Weights of a small GPT-style language model, trained from scratch on English Wikipedia.
Architecture: LayerNorm before each block, learned positions, biases, untied embeddings.
Training: a variant of SOAP for these matrices, 622M tokens, 5102 steps.
Each number is 128 + 24 x the weight over its row's rms, rounded and kept within 0 to 255. Layers, rows and columns count from 0. Numbers have three digits each. The size before them is the row's rms in percent of the matrix's.

# up: layer 3 MLP up, 1536x256, rms 0.192, rows 43-79, columns 64-95
# down: layer 3 MLP down (transposed), 1536x256, rms 0.179, rows 43-78, columns 64-95
up43 065:119139126160140176103126149124124095146121143125160108128133075133115114111218115147166107102099
down43 083:113127143157121165137101134142149083151116148106148104113094106143156111079138117130136112134116
up44 112:153108135142123145144113152161151141131140081083113126154149154148090178139113151095140154090125
down44 094:119168103120124105119136118101098129119073166172149155131094104105176096119129083164099088156129
up45 099:123113106151135142149130161129143134076150145121135153105148142136101079097109101130068101098114
down45 109:127093144134145131149163115087190145088166126158115117111156165141135106123108150151151124130114
up46 109:118102124122136133095111155124105149140142135173144078123117090154128127146132144117127108137161
down46 109:088108164136123130146139127131170176161080131123143141090135105134135136094135115171091093142106
up47 111:103087159136202139102143162121116139094129130151144122119128131163148148109165140088114135162153
down47 096:161159124117040122164120090155135118155128110128094134142135120088110130147087118150161118110116
up48 090:124096159106127161161120132156124162144104107104109095158098127121092176094161140131116127123104
down48 090:120179153158123120101135123112127108111131144139168111098165145115161066150136137138142148116172
up49 093:139153095082147155117136121143141135145117090138157068123114149150148112112101147081102122091158
down49 091:148138155129108139153110119136126118117143138107147172156136085135139145168140110145117141156109
up50 056:123124112128155109131158134121131102195111153114147147173156112100175124130127133127119171104122
down50 061:124126107153164154117120133090096101134133164109112126144203142128178130136074125121126114090144
up51 084:150159161111126143099145073138112081160109141130122116123122147134182148155112131149141107079140
down51 099:157147194137156174141074086138133118175134134083133145113139097129114134108124119132135115112119
up52 079:114132115189128119132099126130103119146138114129122143132118113110114136174119120119118108153101
down52 083:107080138137133111138158105162182130125120155140162090132128137138116109117116090146156159058146
up53 117:114103089132123097088127134114137149129164122122136155152113114130136161125154160148142116131090
down53 098:135145151120127131165119118114127104124096158126086135108132126136116096151087131133154144121157
up54 101:132142121159099129126095089117127166145111102147143128147137108133128103118156161126118108074154
down54 092:128120104081083158089157148142107079099155114151147150129083144141103120118152144121128151141141
up55 099:127136110129123099116110138120147143126146134111140130126154094125116119139121128110131128122119
down55 104:126144113115149132115118105091127172127159097110100148123178122153158127129130098103164137125151
up56 082:108153141148113119111117134162112123170133156162157145153109121120132169126148119122119116071175
down56 095:119130141126123179099105107169109126172112121157107139157100128098131152125185113134109100071152
up57 074:097131151145084154122111089136133130137096131147154152115112150144145131107125175170118178101131
down57 090:128108154138111156120107090114103113093113160095161134071125150105160138095146132151123125143153
up58 095:091108130152141102145107117140127113151135147143170117105104155123088165118130113122165141147137
down58 090:176139141117160132118161138118089152139104102114089078127109116124138142107110169087083135146116
up59 121:172121131128116116096120120134136167097167116162107175173087136128095161131098117114133107128097
down59 126:139113096131105131081117145131104076096113112137124125133107135168098183143123112096128091179161
up60 106:151118145110157139143140142113116131140079115101110102146106124133129096095129061111098134138139
down60 093:126138101163134109143101118141145119140166146107148173113133123132130156151119176139171134145122
up61 083:075128110142097121104112102133177124183110150147125132094125153175125141134182118149159134146124
down61 086:114118192152174148138159157103158118133113122137117125130125125128128067092156123155131171182135
up62 109:137118123119114106087135113101153130158142147153169139141124106157166108126162138127170091091115
down62 115:136091098121123125095116146108108107158136139114137144172123137096156094149130145127131063116164
up63 135:115149176097146152118168132134142148109137128110106130173092134126140144184138059112161137161121
down63 114:152116093117151125174131112145075122135136174138094140106104132158111118085148190166118145133132
up64 090:128082149087160134127156141146134157142099116110106096110104163163164154109125130143144096135128
down64 088:135128142159093114085140144123125153129166146143196131121150117097155135122134124085135142132150
up65 113:110138125173104138117128078119106118126159164133153118144131096114128116155118161148095148123162
down65 102:137117112146121125132114161135134117127139115133113080091098145146134139104166109088108122149136
up66 083:085151130122147156153099138109104112166137102149134139115133170109169107151136137129101150156137
down66 086:128147105134136095119173107144151085125167123113129154140163109122170153143134119111139133095109
up67 106:167130116116137125154144105152138159133123078158171119145108118136132056081113130115114103109147
down67 103:072173123098152105143123140137091120138128125135139145154165154121118118142144151128150084111105
up68 081:122168117140102116073146129108120105096136122153137097148108107097132140150133117126142121108118
down68 097:164141160136121132085149138120130144094137107111130096124083104101154147153151110092138141092114
up69 098:117120134149147158129100148144125162195160144164114145131128138098147120113144101135158157144141
down69 088:088146180159134149134128092103150088088132140131158130114118118144125140146105163113138114151126
up70 124:105147163125114123149072093142137076091145060138101152118169161118124145143183121152108093100108
down70 113:181127151141147125140164126114128129141096161171174115145118151113135153069133127126148108120120
up71 122:154147113127094132132168143124140133137144132089103177117132114137152137113147139102126165128145
down71 125:128144112147124141130175150105104093120152121120097136104106157161134144149170117138094118118119
up72 109:099136155091176106153092135160160125130119133153116138095122156055118111149132118113120144089171
down72 100:138119109130102145128176114112110104154148137118120138132112072189134149104121119128138154166114
up73 100:113139101161134172113108185125092117134116133127148184168086124126095126136143105088099099109156
down73 115:130154041126136175102108190122104114097140167138119142187131115086130115138147105126107140138143
up74 086:155120171134135133155132090137125126092114117164130124136123118110112158102136161103156143109096
down74 083:117131130127152126098105141148140151142139156127129116127107150157126117182148084114143126138166
up75 114:170122107142104178118118141131147143155113110138134139115157158135176059131112104111133140083129
down75 118:139143096147138142137113101137151156129152115166157130101116141120167108178112109134129162129139
up76 086:131109156104138131128100116123157167116178114129112089156112160128112118122140133124123107110171
down76 092:149104151101151139149142122089139129113114102135106112137083113133100148151097143106150120144158
up77 107:138147151119134114107104092131151129154167131138153138131142124086171150130149140114126140165104
down77 091:148100118130114140141151123138098140120088128117114144086115134165086114117123114121106113089155
up78 084:140134180111102133140123130123134124139118134158141136183089097160159140159132116109123115136097
down78 095:145184141133156126149142135096143101171132152128113132146081108152149091141090135099143115121119
up79 081:134122133131103132106157145125112130131164141125157165108159111122121149110110093100108148092138